{"num_hidden_layers": 14, "hidden_size": 128, "num_attention_heads": 2, "num_key_value_heads": 1, "head_dim": 64, "intermediate_size": 256, "vocab_size": 2048, "hidden_act": "swiglu", "norm": "rmsnorm", "norm_place": "pre", "norm_eps": 1e-06, "positions": "rope", "rope_theta": 2470.0, "rope_fraction": 0.5, "qk_norm": true, "attn_scale": 0.125, "bias": "none", "tie_word_embeddings": false, "parallel_block": false, "init": "trunc", "init_std_qkv": 0.0469, "init_std_o": 0.0469, "init_std_up": 0.0469, "init_std_down": 0.0, "optimizer": "soap_variant", "learning_rate": 0.0107, "beta1": 0.95, "beta2": 0.99, "weight_decay": 0.018, "lr_head": 0.00551, "warmup_steps": 33, "schedule": "wsd", "decay_fraction": 0.644, "decay_shape": "linear", "final_lr_fraction": 0.0, "batch_tokens": 32768, "max_seq_len": 512, "doc_mask": true, "train_tokens": 83760000, "max_steps": 2557, "dataset": "wikipedia_en"}
Each number is 500 + 40 x the weight over its row's rms, rounded and kept within 0 to 999. Layers, rows and columns count from 0. Numbers have three digits each. The size before them is the row's rms in percent of the matrix's.

# q: layer 6 attention query, 128x128, rms 0.289, rows 0-127, columns 0-63
# k: layer 6 attention key, 64x128, rms 0.265, rows 0-63, columns 0-63
# v: layer 6 attention value, 64x128, rms 0.246, rows 0-2, columns 0-63
# o: layer 6 attention output (transposed), 128x128, rms 0.244, rows 0-2,64-65, columns 0-63
q0 072:487574438530483554527474463510521494496550457537519464526560511555654477489505492494524537536451508483495523600449528513490546464587421560452495532499431518526551520497471529518468519577500486
q64 097:480585546539531546493442564548456464519535488487534534515478435557422557489516508473553477504526469516499503500492472467445504518509465510488518582516559496452486584572558441478533480537542509
k0 099:507528487457461538527471490458554447509527519509479516465517431531502532492574554473503493526502450559599485498413477539490475462461505490534569542515496484556470468535458517493469536531489547
q1 076:479546447538487564508500544495489533548503509509526475524483489454575476534510496452510484498448482489476493522481423518447464465487437405532511456536426494527544510505523498484453454467480428
q65 099:483538547539590488487441499573442457530507466574565479531468383567471527476445492457511497469514500548478479449505497473474449555549446492450498481436546513496441442570565528480517493483436470
k1 089:540517460512525471503512521496539487508452500472512412470518513571519582484572558538538452447543446466494511423472499481530557503535478501476549512436538442474501519521461504496570455521530509
q2 080:495489471461484482525501547477485532522561505466539481468456480527522481503514519425466460414517513497437517503526406501534567538551487468445463475485506524515506559465507471556515558446520484
q66 089:563441378503511550486445495516483508448502502465473470526454457487548439546530480494500465505541510487506509477518454509519508566529510429481477499484510432511485528588449586533426476494488514
k2 082:527492477541503522471463550542439486485528560544496476563450508403521580494458535469482497536581454510554526522533458462526447500500417460516474543539545520461512572448536533534512538469564560
q3 081:487520446512480512506530448449485535558494492522588472522502461546476423484493452430461449480601427437571496509517430522517475491519524474493545499486493489497454505512499499453501532492540458
q67 097:509527421472536549422422490583469479502530485507493553433531453494529496525507479515613451534558446534468518513470526486584523456577462555484499505446538443478490598492476505480524542490475540
k3 090:428490446530493491510478469462511482416461494440541563499558484547500539532543578498475445467539542492489482467415477462490449431460479563492492498476501527471531488428439517505500559468523521
q4 091:506487545530459538488548597573528475475591531491502545424534465515541556500506422498438524503471560503526499513490560457559541494506392543524533486535476456528500501459499460545477472469486532
q68 113:462472462509447523461474509447508463562569524495499472508482456445521489563527480462469480451470579586453452541487420460540477506529446511508506538483452436503478538466463525559540501538424528
k4 093:516516521529467565580398560518531400551543508486492499597443472499518493534525469512532502499528447499501521463521489439499499475466420521498581475508541494530516562480536439520523467542495570
q5 086:450540525527529564486442462520510492506553492496473478536538468519496534585496477529450458531487470532465559569457506482495487599479485614513555521508484481499515513565546461444467447498497452
q69 104:506517515496399444526460516552458473532457482517464466433466486486409468468453465538486507459477518479477456522512437447516504440457518513544553545482467546550417496567513429527488528545439426
k5 087:554545464511548469478516546504540587482443501505566481515453433474554513466413553443436519541534538435490473486519500500492489516483446477551459434489519472468462505511473506543538475535488516
q6 078:487557444494434504461512508506563465438522430451514465458499499543553511522552517531435497514544456476481565492471566551457476561522439457476461464468459447582544535482501495468465481501524513
q70 101:467502545596482469460497476482546421472464471450457564493473502470524466466489552544507547482487566481540459460464484465408476479484544440503504539475495517530514533503463464479585496450440499
k6 107:502559486479562521538505511557512551503524499491471543516467472487500456439490421486498511490537512416549457553528520498502551507415591494479479477456518533437467484521552485434471469586476514
q7 076:484508470541555531500489434462488490605483470555473508529517459650438487556458564486491455453545533519517554497495484488519499498444569468481453486460493498458467459561483510502548476546466453
q71 091:470483481520446520522505469487494497520459551492509514464520468542489512506508488438480492495465578469485515465563486478589530529498463435480509530459435527447487476561475487465435413474503524
k7 102:444538452559546512456524415516511516495476472522524508486526513527494548447477481556488515477504523470539513582457499519523456593503569511490484538536507501411494472532591616497485492494559487
q8 092:499497446479495509537510451463545531492512472497447519478495453578436471485571522531537465504482448484509490410540513580494476485471515442463470497466474567472489495542451476500502441492495582
q72 096:438504545462490536508537457541566555476461433509529544525425440558486569464554488472490504553530428510506519494471517541513514571459590470528442482420517544501512497547546547410550567535519498
k8 092:444530485463515433531576492451500532513418519539478477554497535477498532481543554508532446510466543474467500488473528503465456462430484508483460483570556537480514497562545563417532482474496497
q9 096:501562507449542542449430466452520550568577507442453501568452477466490533528486479537493537519486498499462508526534526494458512522447477585491493539554543501474530536508560464502426602483494459
q73 096:509503479432549538505410478564524535538475502481516484508452511471477474563498541434493516550536477509488440550476482561466559449476462588512588522485538531474509610494549450519409530542477455
k9 096:513592481542533535491529501520490395473563460479503465547474514516519454516474400507518510524493476497483462534583513464423464495490506471514503455432458443552497467439511472562535485468467497
q10 096:541535488471548563518430555489468443551516504479462476500478542563555526492538439505483540506451440474475519504420513530385535552530472525485537503501504457508517518482564448512488503531476401
q74 081:599477514477448461496545550503516436498496474445459524533474551493529448501399481505431519471457417506507512549519494511462560484533511522527484486565511520534486520447516558485470566538479475
k10 098:536559460505451539457466451524509490496516463499541423473508503486577470524477486555452545513415510481545428457521522466435500459521470498483485404489470469586448535510473559572528572459537431
q11 096:577422544461538538511519523527466465521480538456454503455520519577538504484461536477479523531495545504559552475497490630561465514502473553507500540533479586524504521447476528497470487545581563
q75 099:535473523551510480461500507447508492483540475506491482606500509541435538581505473469515518561488480580591502475509471512493553435544433470442532460500587606501467481492494474490482445546456452
k11 098:520494542513471499468503504470488500507531479485531476590553499497505478492505510456495544457568543507414524477492525480577498492482509543509487463537539502510498491480524449501509562485539538
q12 095:409481578459482406565490519457518491553443506463486442465498503493542495485519492487495464477552502523524450506515503494420560464504562453541521487491472561470589454445567498465568421547526510
q76 114:510494498443537451495468467443513471553556492512531410523488435577533545494419495493461473472494568543438462496568609495489538514518397503572498488460560446589511527544489497540482510520434515
k12 104:491522490515512534530479450537513531540463528522544495486516488562486472534479450430486476521536510489526523524549577408492521561440541478527526490498468451496441588492504541493499602495430520
q13 101:543470554517528473479499534579393484479430493420502431479438494464476519488569477537558476573555461474499405469475503458535500466543477507543436555519501507549510496481489474408490426531497476
q77 111:536505458457465525504428580579528436433507499480504534392533524541538449500567410503518506519455455481477490471524425536520529513445497545519465611447511539523464521502483465490514475623423527
k13 104:536492537514498483500538503528547473469465478428496481522543532488503582547497451531543534552475595493487525539525442557472462487505549466482509426448489496423529521484498486551461432422430386
q14 094:470485480545517442475463501542514438496460527483521537529512506519511502558499476511427452482453544431422559484478491432428519475453522488564540454485514532605561470440470501516487514458470452
q78 091:518532491546540488405464512532546481465552535468474609480455531543474483489555483589475528499529397498562501533470481517525470466563501446506510575452469537428443490553474462496550497482527457
k14 101:488512504529465511503555485491399533534465483500447505536547539424465440526421452462557480458499498491530554532528523475563520518548450479526508516550444447477469524521582491511521566539573504
q15 096:503546395458497496486507553493465467484449514479509520490459434522354561485550515466514567481481506501401524531498461520453549511584524505521500463474508537532452494463478486559485515500520600
q79 098:601474453508528553507449526425491448532491496523511480521527475501441465463525552500510531580517553521525515493475508461502547481576437545481472476541539505594518568518429483562506543539584547
k15 100:507357456492469498408475499442462542538502560549526499529496471452533573483475508505479477469508547449522509435525521472610537501458406438480503475536490543457506469486549450511484543515475516
q16 085:455481539456534472445549486484490451501518474521411500564535539479579459467492561523422550566460483514563515447490422512443551488502515493509531532507449539505476535510522494440504479501484499
q80 097:528532484501450471418488514511557528462536423447536524469518505524463419549505481505521476494531522472582450510503525445568510420546525526448550463565532476480539500512510503489551448549549537
k16 082:500479534472555479539463487486487495585445448532479480483506491463513465472449458535553421461489508506483550528468397502580412475433486450508483511462530500547510528472488475500452542430478446
q17 079:466469510451552473476489511551452473399538429524485483507508470428539490539519520497489491537545510531408478513469470584406501490468480495432532568488404465452480452525477532491552491553473404
q81 087:566545541507551528485499484510535519564557494508564490488453449523471457470496482484501469527554404537573446488507509487500487550535452548469485493525569513493530530585476538477568498521526499
k17 087:419542470484489389496481477491475513495501455439449520449535423491461467513431444503494460508467520539559497599488384534458470507556467515515506494522475522599484521507474500475424460446495401
q18 068:481506476481474530508468512485512502500520482435532503515478565500525471492443463439492500512512530484529496597505479454509583453576505496471475468503432509540554498539529564480479447523507555
q82 093:523478534542507511519519537487475481522457523474488429457494497476492422471469500503465497520511495513524464441478444473473543476505531406526513522412567567469498435539468575420420436493463502
k18 085:528531452460477447513494487542455518508556513604544510503444538480546556534461508473491509525517412527502565519459491551497488503488542506525533551541470504490476520490506468519490541473509449
q19 082:400538495480481500478461516528525571546584397432534458511513473434451450516483466507481442505476536476504512489488491485513502512497470466465459462513466416507486478466501506530511527537501508
q83 106:566474561578500546472525514478504470521550539452498497532386457497412444440490527541405494523515494515476476410457451482544503518469380505487500509506513468506465497480473466494471475490490571
k19 095:512537455435556485561479585487469453450532495521517530537483551495578482489369517494458505504484438442549521543478532514471492517532498486564577477492465436440519516495490443523494536558535411
q20 083:491483499481491504526422499499467522502507574477533535467490542471498518459565473487496501470538535471471495566540474447590525529565458498448405498481468519530502507475497504521612432576483553
q84 102:531501544471543442517512507424489491613445543436503496531551471434532476530497527536430484445440559448535447418519473520497475490502520498501459538493512533454472478477468564519506421486497512
k20 085:474519463457436518542537530520550531499570497500553536489487477550494554553438478480470464489501441544542493600474468538437493479509494547517572475514485491510508436543496476510496540455517451
q21 089:519449520486505481463475539534531472551515530490576505411460549423479545526501509553515551509486443517387517484515496432565527529605424491605496506496497465539553525456517437493505444530475529
q85 095:546486622478531431485538508506528485509481434463518515448455443527506482520498478531444576483503509494501535499576431533483535494514449520504477515578491461506446535445480497536435503550495488
k21 085:477488510530523466503396521559474471451521495533474498610507417478565488481501509511363481527534499514518505468519456533535456497472459487555486480403473513547560518443510532566516509474529538
q22 091:449447503484470469492514411490490493531492543516425443479536521504439526524444531477563398508521487475464573558490453516471487495509494564475477525442496539496504437503528526503430480460584497
q86 106:503501559464483489454513492442501576509457462507454564477449552517437480450493500554490471465471442442531543590461459503493418516475517558533564513491491548532504466490528444472448528492538469
k22 100:506473499444449525513517451484467545493554468515487472525559479537492567563516510408425549491503544485496465524505543479546583525482486447501461434541431552477495486464464581520498448434596504
q23 096:448476536460539467505509500470508524490604533505478474529487536525470435494547563549491464508532448491530493488544496438430482498416491458482489493511525545497472542606448572556502422549474535
q87 113:543481549515487467533536499468488525538504411525485511515471476564432502502551440431468471510490509499504488545442530548477462554496514559597502580512515490530474521492494519497359496492528525
k23 099:484508507450465509493462546534510506509536540516587467545448528361500463509420504414484518534488511500468481549478441503460555511482446510490514500556551485459518545512488452524527485529461467
q24 098:547551500489493442507471466436549496425442427516443563561548554504508479490491427490439496488593442520491496476529513577490489540472524525454477503519458573467489514521515531498416476447524480
q88 122:444569507470482483508531465529504552391454430549467490567517593554495559537473499479431488505451468555531530520505512502486456506490540494482552491512484565544560511557560500497503532510507417
k24 101:520554497413442470517488492480479500522652517525489503511490471559528501482507523529488504509555510524474471540519450465439383513543453422515566484452484513506489466553503483510475510485506517
q25 095:563495541451456564484484534503518524505480530518493547459500416451484506580462564440499501516502551470561486606570455515524549464479456467524521548440518494553462519430455507584509476497467529
q89 102:493518538441521513529517501508536517461513519522601492468492444392528508516471488490501543529512457569508504532532524505511512509476542526479523495450508430511458478457538561502512480570400457
k25 098:440542434504517493541512431499505510491526446494562491585538518495498501556488483570543491443484526493543435562527476509450424540512547545485450530497411529476513493486521541503499520494527465
q26 094:522509527513468423520461427578494550452473536471448523553526572423486502491460435507530509522491464473562476532536445503533536560512532439448520521502518501450549483494498575445528501504481470
q90 104:493499474427504496451515425549524510522487466570415531491528564524470498534469490437488517524550496521493491530520480407517547523455479444467531563485491495420543483573509501483501429410491434
k26 108:405515485444485487443485426530451491469441555484439530477516557500461490500516510454525538394542469519494530452442514521573423482488528518490483537446511520481526484483452494417526475421474507
q27 114:551472498515496529506503565453451440509519611460587469490473482428476494547489509525522566613477527418456579462461531509523470508486492483499490514552484476521485538505530481561496491507538492
q91 129:513462514473533484510509581523520499581537568446510461459432492523521468506473509503531489549452569467481488452532483399431519521558463557530487443481471460538472545547542475521531500472411516
k27 120:502498493504520465467488532460550482501509542435507493530489480490454541510535489548426518539525591451514505510500480496505523477478543478541403458509514508459560500498536494503427510472477480
q28 096:501476563489565585558491439543502529483424480502506502503457512479500544533472591497514486475546453542554484560481490513444470507430556519505545554519410503555489506499522551453503484497479428
q92 105:463464371557549540506553489461513487455455460515503528513498456479489467488567587502496500519592408533555489424520484470505453506498551495525479535487464487488441477541454480504490474479517458
k28 103:489494464502410553516544533468424552530554447506545478460499508548496478535504447448455483492499439456489440418562454588393447521523502492465455514499498507471515524476409493529594492497490496
q29 088:501528468532462466497557520464422443510468503518526491546512522472473511531438465511537511475471491531551573521523522480553562467538511506477416579546423474538461481490534558515434428545486521
q93 103:526488555498472528551463491491476457524500489601451491538499527559458508513551513498506534518448446450554461517443488451495501492491430477520504499466540516524460487518528482449537420525432529
k29 100:486448557540485533578480490556467563565500406482538497521514480569534500493516460515465476503511463499516486482484505536523506493434478526519492523477512554476510520471465514530488470503543514
q30 102:451459480501479522481409493468531479513556502499455512472537534488447461460405456507512445509508481493540462497505460489551457547426493483504450489444552477487516475513443530493454493400576495
q94 109:450439502549484494397497547471519504501534549462518425590472447496489515532460459521466413571513507512573500460543455454523458500471462473529464488494568493468466548491499495530548527482589494
k30 108:481488593491491520526513505474485529456512495568427563488541549531455493516405471486452555505496551528463480596551558475533514552475549547530501496509527494503545494446549550495526538548579516
q31 147:435580508494471489515427490512453534437554480538492487474553524488488470433429541484404466482510348452498513470488433522499504494496506454499450543523489472504518507503430587397455523489510480
q95 134:495545446479524528595498484549529520463476423529498523575566548519565513484523474517478513411471456515566462469488457481455491558479454478462417490451536527475536522515421564449551447509555437
k31 127:486507481467472532437562495578538488476475442536554528490535493521482452491535542529541502488446450536511545477499489567490527500498536482472491514542607532464528516443460503523536518494567586
q32 093:571540433507512531499463537502551504530594507478514562448551452502589449480446446462536502481543504549548515483497485531470441531472455550490493577467547424487545469475426564537431448479478513
q96 102:500561499487512453462521463407570553484512507538500579474523485500500501485466550473455479456578476503508453522473483467463501490460503491534549502427457508477539541522475525517536429591519523
k32 104:533543466452506557477503438420533515536493405442516477564521463527510508497505492495504504471519513566578526495501522471464582478526479478472517503525480502522468517532433449481582484566534494
q33 100:544484638500433529524458503381436497492546494522480493525487521499475509496545566484512527559461549558514498537572547491490505448524478487481492510500490484508599482546501514499532422534520494
q97 103:491464427503545441557475460514453512513463533590485538571467510461496475505429469608519497482486509511452464508519463523432532498525482441511465517465517503477477454521550451547565506441453509
k33 105:507467587513516534463426507571417551417578563582537530531461510487496536475474442479421499573474580486501442505495464471519522538496448543551499487603504507501495441505550438500483509505499536
q34 091:481476528457494476605561520518470466456478452456484532519489525524542452505536468460547487477494507535511563513438507579435547486483481489440503557596472570525411545490521485516504469532491446
q98 107:460478518475490472468566492603521502493531497477503561550578572452519512442565475454557462515494531509475488555411469526530493477522524448557461579568473565481519549512566516503534573481428566
k34 094:504449547444554479470495507547525565445517506487470485594483454461501517510490508448558545478505552474576566464576471479513467518499491502510507477480516450400484569466464524487411506467542492
q35 091:563444538554463479508512512456472523484520504425524517500424541500506527469551505513475547573464566490537492516495524528467525511488487392473508463543435524600544461526528470564471565469500510
q99 119:526529452525476549556567503437449545523476507455504435498510511445528436540473495522493453526417543507547470508516532515540567508550554476538486492564480522536507557553555498465477555493499427
k35 093:558590465465554503486429500468514452521493545500509513499496530513457506402533460536512529484497524442490457513442552503419494498551446525504504545571562515448544461543539515474570428398514524
q36 086:463460541511493514496439543583521538510528518536490400400513489501465477578491500453544407517415483518474550532480500468527529466474491579537479519515474460605508455505520522505510464563424504
q100 106:482462472474495514532468518490537480534488490511500531516465524472466564514564500547441475551415514597444518480543541476480603506406506532474510493491488498535546553525488506489496481510514488
k36 101:499481457466530469455543549506511557490522521496442516469491505501499592501416510548540525533496435552538483456474515557573599438474504547554502481500569581459512541548534452510489485516433497
q37 093:473514534547541582488438407490463460526468591524490555449495454488519529538467518531516514562501588507541545575479458499537492510526417547452505545508519438481528488549502468500520554524536470
q101 096:511517508550460494456416492465520462569525443555483492498566485526497526517528516480529549475541476495523531550565438467457529513430552509555465562472478462442514452530428515480486499535581458
k37 092:517520491494487469429439552480481478538475508516527478512464532529511483523443545476488407487513453518509459471462482527517423474574488506462499455475531474482571478455526519553501542469486574
q38 090:496499485496554454481481472445495533517596531463476511465430490551532522473462469487524490498472446517507522460475569492502469519507530546515464471562507545502505536491455543541477528593538555
q102 104:524502467460528466579457545493445520502552480442472542521472492517526438419579479511485472553532502424478567479491478506529541472439427511456478517452427517545488503514471448553498438504530534
k38 106:474535523527563521491499499590572516556518522498535526482501458537525504479512551425473595537564441497523385533482516570495541519513521515583450542519568514517497451442516523523497469487477461
q39 096:547534496517492493501508486477478493478503503480515477457496549512423547516580467467556505590522611502538515506488495484507450511465532457487509466481569499497462506524503486537502507487474485
q103 122:546560479480522521522495455594454543468513500512557521554577520571460483508555432512459535500524441520463522526503468537440507506480542434516474589510477461488493493499491532454495521515430543
k39 089:574525486542486496471484443410488465521491479520551431528502509485477432502581448476527458568439430509495479480564531523479529487505471518512525500491491491538532457458489509509426514533463611
q40 091:521579478576493531521480496495542510511452526542534506509454504479469532501492541531441462500547489511497511453552478466496498469458518557603498468463558546451504502587553491551572504400469483
q104 104:528477501510488509524459489451546507486526469456437543496498484578415574501460551524443448528536518437536502476456492542510535428545497459526521521460526502479511476482446505526528471508508492
k40 113:497536485528476474453596455560565508452480480531534513437514439531476495534563504535506516537473364539573486537463465509566454520529518505477501576525440471532473549508489504468461536557552468
q41 123:556501483539492517531481537570473460569477532467570538543416504558500452528517490507488514523520570508542535474530479509506525518523501514529510512530403579484433559437505499551505478550540539
q105 131:474485457535535524517575546460510476493623547508459463502501463515443508539510477541465478441463495570516507514464525482633476502463543477549470524480578482449537522489449606499519480511458549
k41 101:446511537583557484476542509442511482539508474512621464469471510492534530487467529564493486505503524504559416546487499503528549491458513452492502490444471494492584488518537451510510548577535543
q42 095:520525478503488427423513537536510514518527518549507493492459508564466478545470528519472483461496511439539487498528572470580561470495484468443510518490550484471449532521450552507594501513554506
q106 104:476509424511454449498524447515475515510474497496520488507490459558542485517502451555504501502544407499546493532469474478544498554538463541452484557517402507526414497526437495463540493559499430
k42 106:504542520479402505554448524466530517506513555454540521523452524422479560496524437525546494491496489578441574495453504508517548499479493541478446433538543506513496547574514494480561450513509493
q43 092:477503582497519523520473501549441551489560576482492535560553505517453534427498531470501442538459473512486496514449424475503499491545489463502510495525545527492432464502521597543491516476420481
q107 114:441481539521489460542583610562463543542486519469501566539526562516434539517497569537549569448472553531509517476489466503510457538503452463596549545504494554543448436515536507565486424448458462
k43 096:489585466512458533403553553555458502502531520503451491511509471522561443420545483406492564500540471488431465555473523483453518450581478508447500451445543500438508453534520560542441461479533528
q44 096:514555528415436484528425459441499464557540459489519571469513539508512418471477458511599567525502508496457515487502534486512516444491460451491516502492580527552500524507495542514496503542539511
q108 107:555466499428461465488500493474472477527534492507498558522594451498482498486454490481534522440450492480517442494492478530564444550496470508491446559506583474457535522438457484534459533553579627
k44 104:491489550457475478461473536496581447445422404556495499520503520494536492458501535555510485561533508452543484510483501480487528508528523463486480450529523478589523463443480602507467588477518510
q45 100:466491457462472557561541530492547496536450465445532454505502479425483485571492529488539505542487500516461470510542566503488488494454456550488466469504557503618509527517568446505583457491528478
q109 139:549474467501470537460528471477565465638551499557538463517458515467487514533527526493530505514476562526481484503523536440514466517490538450485498508543577518512580528506568464506516543582514433
k45 101:487523502543544482450437446555445505489558522541481552434534537451549504469575462531520517508470613496497498541505567435412402469505502471538473484481525481534515464483522590524516508517493504
q46 105:470512455483567510525515474603495507521515507513470527505523500524483549482513445512510488478579439610507466489531474494544480452516523493484492538406595461492476444514490563470505501513492504
q110 114:522514490492500516495453521498553422516461424480487562497534526503496463537445499473461525517525563455496520407537540461519537482503457508505478546530479615496517505442532513477530534495495543
k46 104:422498517525482509503508479435457457533533539524542519455550529499497461536493522547491517491495564489502464482510526489392445502514446538490479439390482505510430479496490460537452446522475511
q47 104:503481527508550527510495521521492465517483478394550518526475554473442502511441512529541478502456532460475515486533572495469561516439505469502484471509489493429603590543497489487510497461431449
q111 097:537449499577499540503522396500500520503462593505450524552442484480419559516497522534451494502451549467528501538465591430506424489481572536497586505445492468505513472516569474493506472496491465
k47 117:505478501491398503489504511510435441534438530492445574443442530479553503533525508498544541524496490481526531462447409483564514441482513476467519563497543462499500468517507495450446535476461505
q48 087:492542517466517564499501514466484448539512552495455498486591444508507528505549468564549490469492542521521476514535480519585508475495414566467474508566507446509597430496484530575425425491418533
q112 098:470510503427460493557473476455418480507508451514523507598550456484481459512440496540476496494510485444484492553434490540460473545467466450440543478472481500607466531445497464560505480454549550
k48 107:475468532516505491479461538457485522517474520480537442504463561496440512462503413494585492533560571466473505504545495510376444502496492479482504483531470559596413480548534502590479472434471481
q49 087:536493461548577499462536481522490542480513502500521498516507467500509474498468515511498443548491458447463534477475544535488509516411563522517481442449513522526576488501399516533500471517515530
q113 104:463534476559529506536442468545506548531438525484555452460506562500487446503578509444511514563494436544508497533588436469572505444523501483563539488488569498508509467532578461533502570560514475
k49 100:527497502489491451473561482540518522547490469495528472526520484505446509518518418549521537453489546512432501485522549476504492532448478464528509423481488534568548491509511514551494459573462454
q50 106:507487498455483562438545589445504445546547496472470441530425442431543495500540493551515496518475566438516582465517445445502569517483580478535524487481463520514558531502589448562552424537498469
q114 122:509502522498446492458492466489436470488491562494433470499440528506483505498498508492521453592558554522509431402494499472532538550455542467495501508545436510510547479515532416556569517519501512
k50 107:494480543510465526533476434540470483486458490635544477420527552489508487488493482518465469531489476484521470507423541501448497533446516495531490503521595491589489478542481468514522479495524575
q51 085:515500543497503554521476525395589511535523449484510474516510531500427490544542484501465544530520483458543488507574505592505523541448504449523520498527462470460512523494565460462518505574533540
q115 093:499519472485486516522491459468509528535584453537537484497424508511547564473423441484532549477440477547506499505536465486451465531514484583491470513486552469476514457470544586393590497488511540
k51 113:468493488435457404427504552528600498478517431512518563480502485521484447424444452467526454387428491526505512492480502436488489448461500501511494486499513472451507500524501518443503530489562568
q52 099:435468470522429469463406521493483465524479531522484594498474496545490503491548461530488479466437464514524580448395514520486538468475444511530534506491501546533470408451487609497536520525512505
q116 089:438515559518409513501539501500444471461440562573461537448456476521486513469404564487619441505556481543435524450444548528494562516481477482451532491543450503528504562460478538519477537478499525
k52 095:475520515523523493520505528519490515504562481492543574524451503431473567495501465526582466494520487413503478529539451423505448511564511479485573444494479509528564472518566577591575480420506453
q53 098:519518502481504505513426506560509510456462479454462581515495508493526470513529514507539479460474400483538499468509449568506559515563408541481482525502477526506553503444411436527529537505566474
q117 103:512552529521515494484501436529511526481446484525465492472422509461545423542444503445460468438530484475564451532527445419528451569485533495581536474431509456536526453574463534514553532520583482
k53 111:492586548505486429491492489476453534575582481474440512489394504489508464515473485507457485482505559516481520511529499482474484466516532489495493466520472520565569456521535543461424588466509499
q54 106:512468500478514525485517588527527547448517516500538404559534561449483528490579448511415487460440488589508497488487512464531419507507532534428500539528479509430490520473523440535531466501507481
q118 106:464512555550503452543480428521511527523460520516584515534497472578540461508493578534467547428441450467482489446553531518501524558480518470506565504635454478508519525512495432514498501548493459
k54 090:503516523452478471495542522507479454418563542532475500514554448429516474471431512506481471471418491442498553503512552437601516536489489458446542480496543490441492497477467506551465481539519547
q55 081:416555488467420516525473365546533475506527512403418451551537547496490554547424527416541481575521525539539530546486586491523470520501496503532455512477577492552443518506559526458477518505486508
q119 114:480511496447492540546454474480511472481476509468490556463541442453472488465526529461470605474458457423521537492480465467462422433503519529562517566472494478527548476545512546490475538466556477
k55 100:457536414525523467487510517572486458444565488526560497473511513533481452549484445598510515536512479530542478469496527446431505392471506494513499444456480464532571490546466506508531584481464487
q56 104:443505524496487493466482467474552489510507534487446562470488569569478564439583498489596550497501440525564485478493500527493477465491539482510507576454549532508462471519490532496512531488468544
q120 105:442462560542572442498505528471473528520474579472540503413457522468473485548557413530469420509549403482523515496515475504520521447564464426465487542495526494466538488478441478457543528513498503
k56 100:511461471421506518524503514524474537503526504534444479520435571475503538465511437541503522544477500436462448455491508491538510528505501502451543460602497508475568502506512460584461486406487467
q57 100:547499547473482485548530455541502543395507478473511428578520468492511588545463448432500498473533502516522503461495514535560462514469462546553548544537483507501477480530506461455550512513588446
q121 098:465539593485475447491520391476472485442470430450514483500456511508548505510564465508586455515534448482447437433488495493547529579490514493534547563483551497472509508518548475520516460469512444
k57 100:464524488522420461473473525488503441528517502486472541531511477542512409450474577479528482470499484511582485496463545490478515519459499483540512451479455501502581440447495469554509583535566555
q58 093:591445564548468524500510508504443534520441489483510471493507529472467520548492517428558536494444596512538537526445535472446472525436508564583574492525475481492457511478505497452467495558454460
q122 120:499489473512499545500498496622471496439505502482568533575559525485537449491469515531483493504444485483527548486496396442492516507477476502425515497465525491509455532485419525469482514453507495
k58 101:526472521455567499552444521507453435484545564482465449455569478504496511454541496462486492489472505477435416455527452516554508516507519541499496473516544541463427535563378542544531491588516567
q59 099:584499461607464561533526547465491481497469480443519463474512535495498498540521453435470537563434562503462469434465446445515543516447543486547420426463472500468520497486491548497454446507506506
q123 113:584482547528496559517540516505419510513454459424488458539559516492544476559516521466449547483485579520520492488533527504563469477490571554496563526518512473499540512511521536487460555484507540
k59 105:488454437531439490476462502474508448482468556543493521485533506505506512519482517525501463533465535527490531542469532557516467511466507475398500500508514489450539521505503403515500458531527553
q60 099:499480521545492493520505468440431479439524516501497558497497453460556466460475584492471493495519512508534510604512453472447531502516535538554570515513525585522554548514532458549556472492432492
q124 096:572507462474495522471454531525506581489500461510481537430468490504587526561503557487497520499487511537460444551514479532460451532470544498437536432422469528532556513504518517524494466505527442
k60 105:511451501497465483504499392540508517538551466506525568510475460539459484524558497504465460488468483466480587424477486439508472501537450562396489557451405512551466477545502445546495528535501449
q61 100:540577485424481512542520500526490508423522490439534589490463508528551507564479515482494482436555460539469507488530387530469454476461513497500550552541549534510393450511517441564480483589481482
q125 103:536511448501484518454463484517488473489499476527508517486491505497531482493448446463494479435543477484512451537470518554448447512484545456466473466451522454436526497498502519446453514510494472
k61 098:500505500487513529498586474534481430567478535480417518452547560455494443458465488443461445489460458445495483479496490444560518585531502533480509451556482489498434590501509502443600445526465504
q62 078:470510522493456461520496497449433502538471527487432484540466477452470491530496477531470478511574488494463443501495456557454444512485542510455513566508487502539522588479524456470529534517483532
q126 111:492471511519497523514461553456528530516470470444462471554597453479559515520492481462489491426534483492567524529469494550466397487539429467482465481485434519535491479547456564468539502478480518
k62 099:388470473464497476488505507542456419542471499493499539558470569497501517562576515522451509510461558549505479492524527525371484497517447494506515508459511514534491466508499525527537508463494494
q63 094:512511521535515479510463542502477465454530463457514469498532556486539570440450489478502533463482532531489501526479535552444515395578452499517511448520511531538552467506507482516492468465525459
q127 089:541470455457509459534490509538491492461454559502541502502575492425516490505463488550492472483494511493412502486487519485466438464516467495508459475436446500555436506538465566521478506553502530
k63 097:516521472579489583476509433467485520442523448513499448542508400533539482525502476536509443607509485500500485441454440482582456546505480505462494585523515474465449508488476588487550478509505479
v0 099:557488451510577562535455486471552528525512538446487416449562454538584521481481469430540447519461519501510491544430541549506423533502461586448485460416545550500515529475467500572503484500539453
o0 094:459433533456473531499487471473480516489460487505505498478469521459577501529449508504540423510465482513595496586596470550492518482496480439537492522627494476535516535486488516479521504481453506
o64 098:453535500424504467450532582584469485487530420505487534512510509504493528496481487470569578432498567519449496488524492477552528444478564506453543565432382471448543468429510519454511507437440482
v1 095:475519433544483518439524493430557515587517500482494521483522455466525549480570474559512488515534471514480472451475458494583447474564452517580509476458442453511442488563480513504547472514446502
o1 105:518454548475541443478542429566514568526512523440554466502465556538439518503511543508446506446472519477483520542459482546472451499452560553479548509538495541444486531480450476558392531456545465
o65 107:421529552515514464593441514541501532501405520570457529467520559521537517502504489479493513535551535521519551509411514462491532518527521571470523502507501471541489532513557518494551532430461506
v2 103:538519515464451483504432457499472536526539571451483438523496420506447475503508564523546520511486490547460505519504432543524529518537500473517525432530524469524483540466501538491551491481478495
o2 095:454585503561405523453423523505550490521506584487542489443527467441455508481460530480458470551473475502466486505496538357475515551491592527483514434484486534502501550482482453532497512492451425